config = dict(
    n_layer=12,
    qk_norm=True,
    decay_shape='linear',
    train_tokens=176300000,
)
Each number is 128 + 32 x the weight over its row's rms, rounded and kept within 0 to 255. Layers, rows and columns count from 0. The size above them is the row's rms in percent of the matrix's.

# layer 9 MLP up, 1024x256, rms 0.163, rows 933-957, columns 128-191
size [105  95  91  97  86 104 104 101 123  96 101 106 101  94 101 104 118 115 103 103  97 104 110 109  99]
[[130 110 140 111 115 154 142 100  67 162 151 125 164  75  51 155  67  98 118 111 134 155 107 157 135 133 125  63 147 111  88 182  91  90  57  93 164 102  78 158 150 103 117 150 150 133 138 111 115  71  87  84 130  83  92 138 119 137 155  71  56  78 118 172]
 [143 160 146 147 167 155 145 131 142  74 179 139  87 160 112  87 142 103 123  97 129 163 143  79 151 114 149 109 170 128 153 143 103 156 150 166  83 111 121  87 117 176 130  96 128 112 174 151 141 164 150 145  99  91 158 129 127 143  93 122 102 181  97 132]
 [ 89 135 113  97 142 128 154  96 152 200  42  84 146 144 125 105 170 163 113  83 143 129 121 101 119 111 146 140  99 151 162 145 108 124 134 150 128 165 150 122 163 156 134 151  97 136 140 147 143 107 116 172 136 139 149  87  90 198 204 138 120 215 135  97]
 [ 81  94 115 220 107  93 171 131 102 162 153 137 136 103  99  85 187 159 100 140 133 190 130 179 142 135 106 113 142 179  84 131 139 156 156 157  65 159 108 166 100 106 107 118 123 147 134 150 100 140 145 167 110 109  81 141 171 104 152 153 133 127 101 148]
 [143 177 139  93 137 113 166 154  90 108 139  85 137 154 110 173 111 102 167 150 146  94 117 101 103 111 164 141 125 190 137 135  72 146 127 104 144 192 140  91  87 120 205  82 127 115 136 177 159 139  83 171  96 118 123 201 177  67 173 129 172  70  58  75]
 [186 113 102 179  89  76 112 148 121 125  76 171 140 153 108 130  90 146  93 114 124  90 115 176 104 112 152 135  96 156 111 121 186  93  81 156 165 130 188 170 155 111 148 102 129  95 113 186  98 207 102  81 132 113 101 189 198 146  86 118 121  68 131  88]
 [ 96 185 152 109  99 103  86 141 125 134 147 112 150 147 141 125 159 122  89  58  67  79 140 111  72 166 104 146 115 126 148  77 106 161 116 158  80  99 143 103 144 105 157 146  87  68 132 170 138 110 109 155 143 128  94 132 155 119 140 117 103 117 160 178]
 [150 173 119  89  94 142 104 113  85 115 131 110 101 110 102  98 111 149 105 115 151 109  77 114  80 138 134 101  98 120  95 159  94 167 161 164  96 191 158 126 120 180 122 118 150 123 153 103 106 174  92 117 135 107 146 164 102  86 142  77 106 164 151 214]
 [197 189 136 127 110 111 145 130 116  98 148  85 127 137 135 132 103 151  65 125 152  96 158 118 142 108  90 173 156  77 116 111 124 148 168 125  97  33 127 159 115  83 108  89 134 102  93 121 155 124 168 137 151 119 140 118  52 120 140 135  93 117 156 119]
 [134 132 147 171  93 115 124 104  80 119 153 138 112 127 159 160 126 115 148 176 168  98 131 127 134  74  86 150 111  88 235  83 123 160 161 143 158 115 165 138 135 126 133  98 128 126 131 111 121 138 152 108 102  99  91 117 116 161 135 122 163 145  87 137]
 [112 156 161  86 122  69 107 122 130 122 139  98  95  91 138 154  98 111 156 129 188  91 150 186 126 171 156 167 152 120 152 169  75 106 147  92 121 156 157 176  88  86 142 128 128  99 141 209 102  40  94 144  55 122 150 158 117 124 112  76  90 116 149  87]
 [127  87 150 145 145 142  75 164 125 102 168 137 102 126 135 110 123  66 110 129  98 109 163 189  94 204  96 116 110 130  87 138 105 146 102 132 145 142 119 137 185  98 179 110 100 181  95 120  84 131 115 124  99 107 150 103 117 150  99 142 167  77 111  81]
 [110 125 114  84 215 176 117 132  69 146 160 154 135 138 123 155 134 135 148  83 144 117 138  90 116 149 177  96 101 175 117 140 224 116 115 147 108 145 137 153 125  95 161  90 155 107  98 147  94 116  93 187 124  84 116 143 115 134 128 115 104  85 121 133]
 [161  82 141 118 145 102 151  87 118 104 166  79  98 185  96 113 158 141 118  62 139 113 143 139 159 109 116 146 159 137 128 141  72 133 146  88  95 197 150 192 160 146 152 133 151  83  71 147 119 150  89 142 128 132  83  94 125  98 107 155 127 102 142 110]
 [128 109  53 167 170 146 118 115 121 144 122 162  67 157 144 113 133 142 113  69 142 118 102 129 134 133 183 174 131 172 165 173 172 158  81 116 153 124 147 111 106 112 128 126 148 143  79  92 150 103 154 182 160  90  62  97  86 140 149 145  79 133 150 159]
 [116 118  89 132 104 109 102 134 149 165 112 113 127 141 104 136 126 162 167 103 166 127 148 148 107 129 135 107 132 110 167 133 110 187 189 169 137 123 137  92 118 142 168 109 140 128  85 188 101  86 111 190  83 104 112  75 111 163  70 110  83 115 132 124]
 [172  64  64 102 216 174 114  56 123 109 131 102  99 118  98 157 176 166 128  75 152 185 122  98 131 100 127 123 112 116  92 160 168 154 137 163 113 119 175 123 144 163 147 140 181 160 102 132  96 117 146 126 107  77 143 123 126 111 116 149  93  94 199  78]
 [116  97 105  65 137 121 119 120 160  95 127 148 132 102 170 132 149 121 188 142 140  67 143 116 137 176 159 117 131 108 164 144 177 121 108 104 132  89 184 157  93 119 141 131 113 128 105 160 136 107 139 126 127 191 123  41 184  90 135 163 118 174  70  47]
 [136 161 115 180 135 127 172 151 124 145  75 137  96 141  75 125 103  70 172  79 171 159 129 185  71 150 121 144 107 125 133 121 108 126 140 130 129 113  99 163  93 142 115  61  83 129  45 234  88 111 150 119  48 151 166 189 119 122  67 133 111 141 116 104]
 [137 131 111 198 158 135 133 109 121 105 158 153 122 105 131  86 127 120 114 126 145 130 116 131  99  91 173 156 127 156 128 134 134 118 137 156 118 158 134  98 175 158 165 133 153 127 107  80 126 135  85  82 109 161  99 144 120 165  86  84 100 159  78 134]
 [ 87 125 198 183  97  80 119  99 142 167 108 111 103  94 148 132 151 146 143 130 164 114 201 127 200 133  99 132 159 151 135 127 130 170  83 108 128 129 132 101 128 143 165 131 122 117 112 175 145 173  82 125 168 100 146 157 113  64  92 153 100 123 130 132]
 [111 138 114  94 118 139 163 108 104 137  78  97 121 149 179 160 102 166 110 134 163 143 131 105 103 197 149 114 104 121  94  95 119 138 151  88 130 127 134 125 137 165 129 151 101 138 119 121  86 103  99 200 149 116 118 183  99  87 125 200 175 119 119 196]
 [147 104 128  97 116 103  86  49 179 158 182  67 107 121 131 128 109  97 117  95  94  92  55  80  98 136 125  94 115 170 176  79 159 161 128  95  78 154 175 131  97 151  17 123 126  40  66 109 120 122 136 165  96 108 108 178  74 125 134 141 100 101 170 144]
 [125 125 111  93 156 168 163 136 124 173 153 160 152  83  93 149 123 161 125 117 134 102  96 144 159 177 121 157 129 160 124 138 161 105  66  68 153  89 104 141 143 109 134 145 139 108 118  77  95 178 132 124 148 129 160 140 114 122 147 176 139 128 134 146]
 [121 166 122 115 118 183 107 124 133  94 145 171 174 108 119 102  64 111 202 160 114 120 164  63 111 149 153 195 188 128  66 172  90 164 152 192 124  90 194 163 159 131 113 128  84  81 198 100 146  86 183  88 146 119 149 143 124 124 121 115 127 117 175 104]]
# layer 9 MLP down (transposed), 1024x256, rms 0.0757, rows 933-956, columns 128-191
size [ 85 101  99  94 125 102  87  96  77 102  92 125  96 100 103  94  99  89 115 112 107 102  98  88]
[[130 122 136  69  66 112 106  95  92 141  82 105  65 113 154 208 186 133 119 193 107 163 137 101 132 122  47  39 143 189 161 138 145 129 104 193 108 125 115  94 149 150  80 104  98 150 127 137 117 149 100 200 122 211 181 160 157 162  75 140  95 138 102  91]
 [136 158  83 126  92  48 135  73  88  99 115  96 128 120 189 176 166 153 179 133  74 188  86 175  99 102  90 136 214 117 204  97 138 103 127 132 108  83 156 121 146  84 115  90 156  99 123  74 168 112 136 147 144 160 129  51 126 175 108 180  74 136  86 169]
 [151 167  86 170 140 114  79 149 129 117 175 111 107 131 116 139 100 179 174 120 136  49 184 137 139 134 131 126 115 151  88 218 110 156 146  87 169 133  85 102  93  97  55 173  82 139 151  92  78 111 109  91  90 154 181 160 116 138 134 103 121 161 115  95]
 [107 152 127 183  98 176 128 119 142 181 101 142 120 124 151 115 127 126  83 136 129  56 126 127 121 124 151 157  94  96 122 157 119 106 135  86 107 140 140 111 175 102 143  74  81 100 112 155 131 145 180 151 138  67 140  77 149 161 100  86  97 136 129 104]
 [153 115 155  94 112 122 110  85 151 148 169  51 136  82  90 191 189 137 116  98 138 138  72 119 125  87 128  98 140 132  64 118 139 133 158 171  94 161 120 116 118 145  91  92  92 114 103 183 127  61 101  85  82 141  77 156 104 134 156 111 160 145 110 131]
 [171  55 123 189 152 123 106 137 127 133  81 186 171 151  81 115 125 182 144  91 151 154 152 115 150 100 122  64  89 167 164 110 124 104 115 155 127 169 100 155 213 125 127 136 169 114 174 136  89 133  88 192 135 185 120 146 143  87 125 108 106 148 104  89]
 [136 134 128 133 123 184  91 132 143  94 131 180 150 112  69 154 131  87  84 147 108 131  99 103 198 118 146 129 101 152 194 131 125  81 135  79 157  98 150 127 160 117 103 139 137 131 177 132 150 107 131 122 118  91  87 108 108 151 127 106  96 129 112 161]
 [147 118 155 126 114 108 145  82  93 148 141 155 154 199 177  96 188  69 114  91 111 166 115 145 136 128 152  96 116  82 173 114  87 137 164 137 143 157  76 123 151 124 124 131 135  96 173 110 122 134 135 143 154 164  81 176 105 151 144  65 139 151 114 156]
 [161 133 129  63 128 131 145 147 157  96 118 140 168 135 154  97 139 127 101 107 155 169 137  89 153 131 143  79 110 107 152  87  89  58 197 134  75  97 105 151 130 125 140 132  87 141 102 166 123 150 124  61 139 140 166 113  82 158 180 129 147 166 114 153]
 [ 76 137 123 111 177 150  90 185 126 183 112 180  99  60  79 174 162 137 170 185  99 138 100 128 102 133 106  96 133 160  81 103 153 138 128 118 159 158 119 105 133 136  65 104 156 168 129 115 186 160 144 170 158 174 165 186 132 145 104 136 104 167 186 133]
 [117 131 124 129  81 176 121 138 230  91 134  70 137  80 144 146  91 139 152 100 104 109  82 120 132 138 100 148  99  86 173 161  91 125 131 127 157 134 122 131 180 169 163 166 114 144  87 104 129 117 126 101 168 171 126 173 141 144 191  76  92 177 158 111]
 [104  85 114 135 120 124 178 134 148 101 154  78 194 166 162 111 174 134 154 150  45  81 103  65 132 161 135 143 154 102 229 113 123 104 127 146 147 117 125  86 137 184 135 181 110 160 113 183  63 144  97 120 116 145  90 126  75 142 108 103 173 173 156 115]
 [104 102 157 109 168 142 141 155  98 159 102 101 176 113 111 121 122 126 162 101 103 111 140 108 154 102  85 119 109  77 126 113 192 150 144 100 151 157  86 144  88 133 136 150 154 103 174 181  98 138 127 144 138 116 153  75 135 130 191 161 141 145 143 126]
 [114  87 142 113 160  85 141 110 178 121 129 132  69 162 110 109 147 109 209 178 128 136 120  99 138 156 151 178 127 137 169 189 102 100 152 130 159 142 114 165 161 145 161 156  98 126 138  83 109 145 109  71  99 113 130 117 128 104 109 119 107 123 163 203]
 [149 150  85 140 111 141 164 118 141 116  44 165 183 132 172 144 120 118 117 144 113  86 164 139 118 104 132 143 123 116 112 136 136 102 183 130 102 112  51 153  65 174 156  46  99 139 101 132  82 185 112 167  88 122 139 146 127 140 131 129 156 115 153 142]
 [111 150 123 155 120 116  99 160 149 149 113 148 125 129 176 160 124 103 139 109 176 156 176 102 146 140 158  99 121  39 112 145  64 143 112 106 104 115 119 136 134 135  77 127 147 124  64 161 116 186 143 147 126 135  82  14  97 135 169  98  99 168 102  74]
 [145 119  75 117 155 150  96 161 141  97 124 178  87 169  94 124 174 132 115 134 191 119 179  82 104  82  92 152 144 108 128 203 116  99 149 165 166 148 102 131 141  89 121 180  82 137 144 165 175 125 120  97 142 134 147 189 141 139 133 145 144 130 172 124]
 [130 122  92  89 151 133  93 112 129  58  92 158 180  92  98 102 155 127 149 144 130 174  90 110 123 116 183 191 134 133  85 150  56 113 129 136 156  67 102 140 147 166 152 146 116 110 156 123 110 173 162 123 113 136 138 165  90 122 131 141 214 156 116 126]
 [ 60 114 123  93 155 150 141 100 108  88  82 116  97 153 133 113 138 139 157 131 143 142 123  97 147  98 127 193  78 168 172 134 140 146 154 117 122 155 116 159 111 123  96 130 155 159 140  82 187  91 163 119  83 120  45  87  85 150 100 139 137  61 106 148]
 [170  94 167 137 173 128 150 128  77 145 135 131 156 103 101 107 116 143 107 159 127 121 115 139 129 150 152 130 114 163 158 106 116 130 113 164 112 137 137  99 125 151 126  89  94 100 113 113 153 124  66 189 116  70 118 107  69 165  98  92  45  91 102 162]
 [ 98 131 110 168  97 194  98 102  70 200 132 100 122 166 112 156  83  85 172 147 123 114 160 146 183 138  70 115 132 105 114  93 108 131 177 147 125 133 149 134 149 160 135 128 151 153  84 118 142 128  87 134 130 173 191 131 103 128 124  62 150 122 170 116]
 [ 97 189  92 124 114 157 175 138  80 145 108 118 130 138  93 123 121 121 139 143 136 117 173 164 159 148 119 108  98 162 118 111 164  70  99  84  50 111 152 108 201 154 135 167  84 157 112 134 132 142 120 116 128 139 107 126 119 118 110 204 153 107  93 167]
 [161  77 131  85 115 126 123 134 122 153 119  60 146 123 143  88 151 145  82  98  82 135 161  74 185 144 127 104 145 145 100  51  87 108 136  70 106 144 103 162 138 148  97 102 144  90 117 108  94 152 128 119  94 141  79 145  49 130 160  79 120 130 136 153]
 [173 141 151 194 137 162 153 119 130 118 176 130 189  83 166 180  75 186 103 136 148 177 140  89 133 168  88 163 103 105 208 171 189 167  90 162 166  92 114 114  90 145 150 133 114 158 109 168 151 132  80 101 126  95 121  49 175  96  86 159 171 168 106 121]]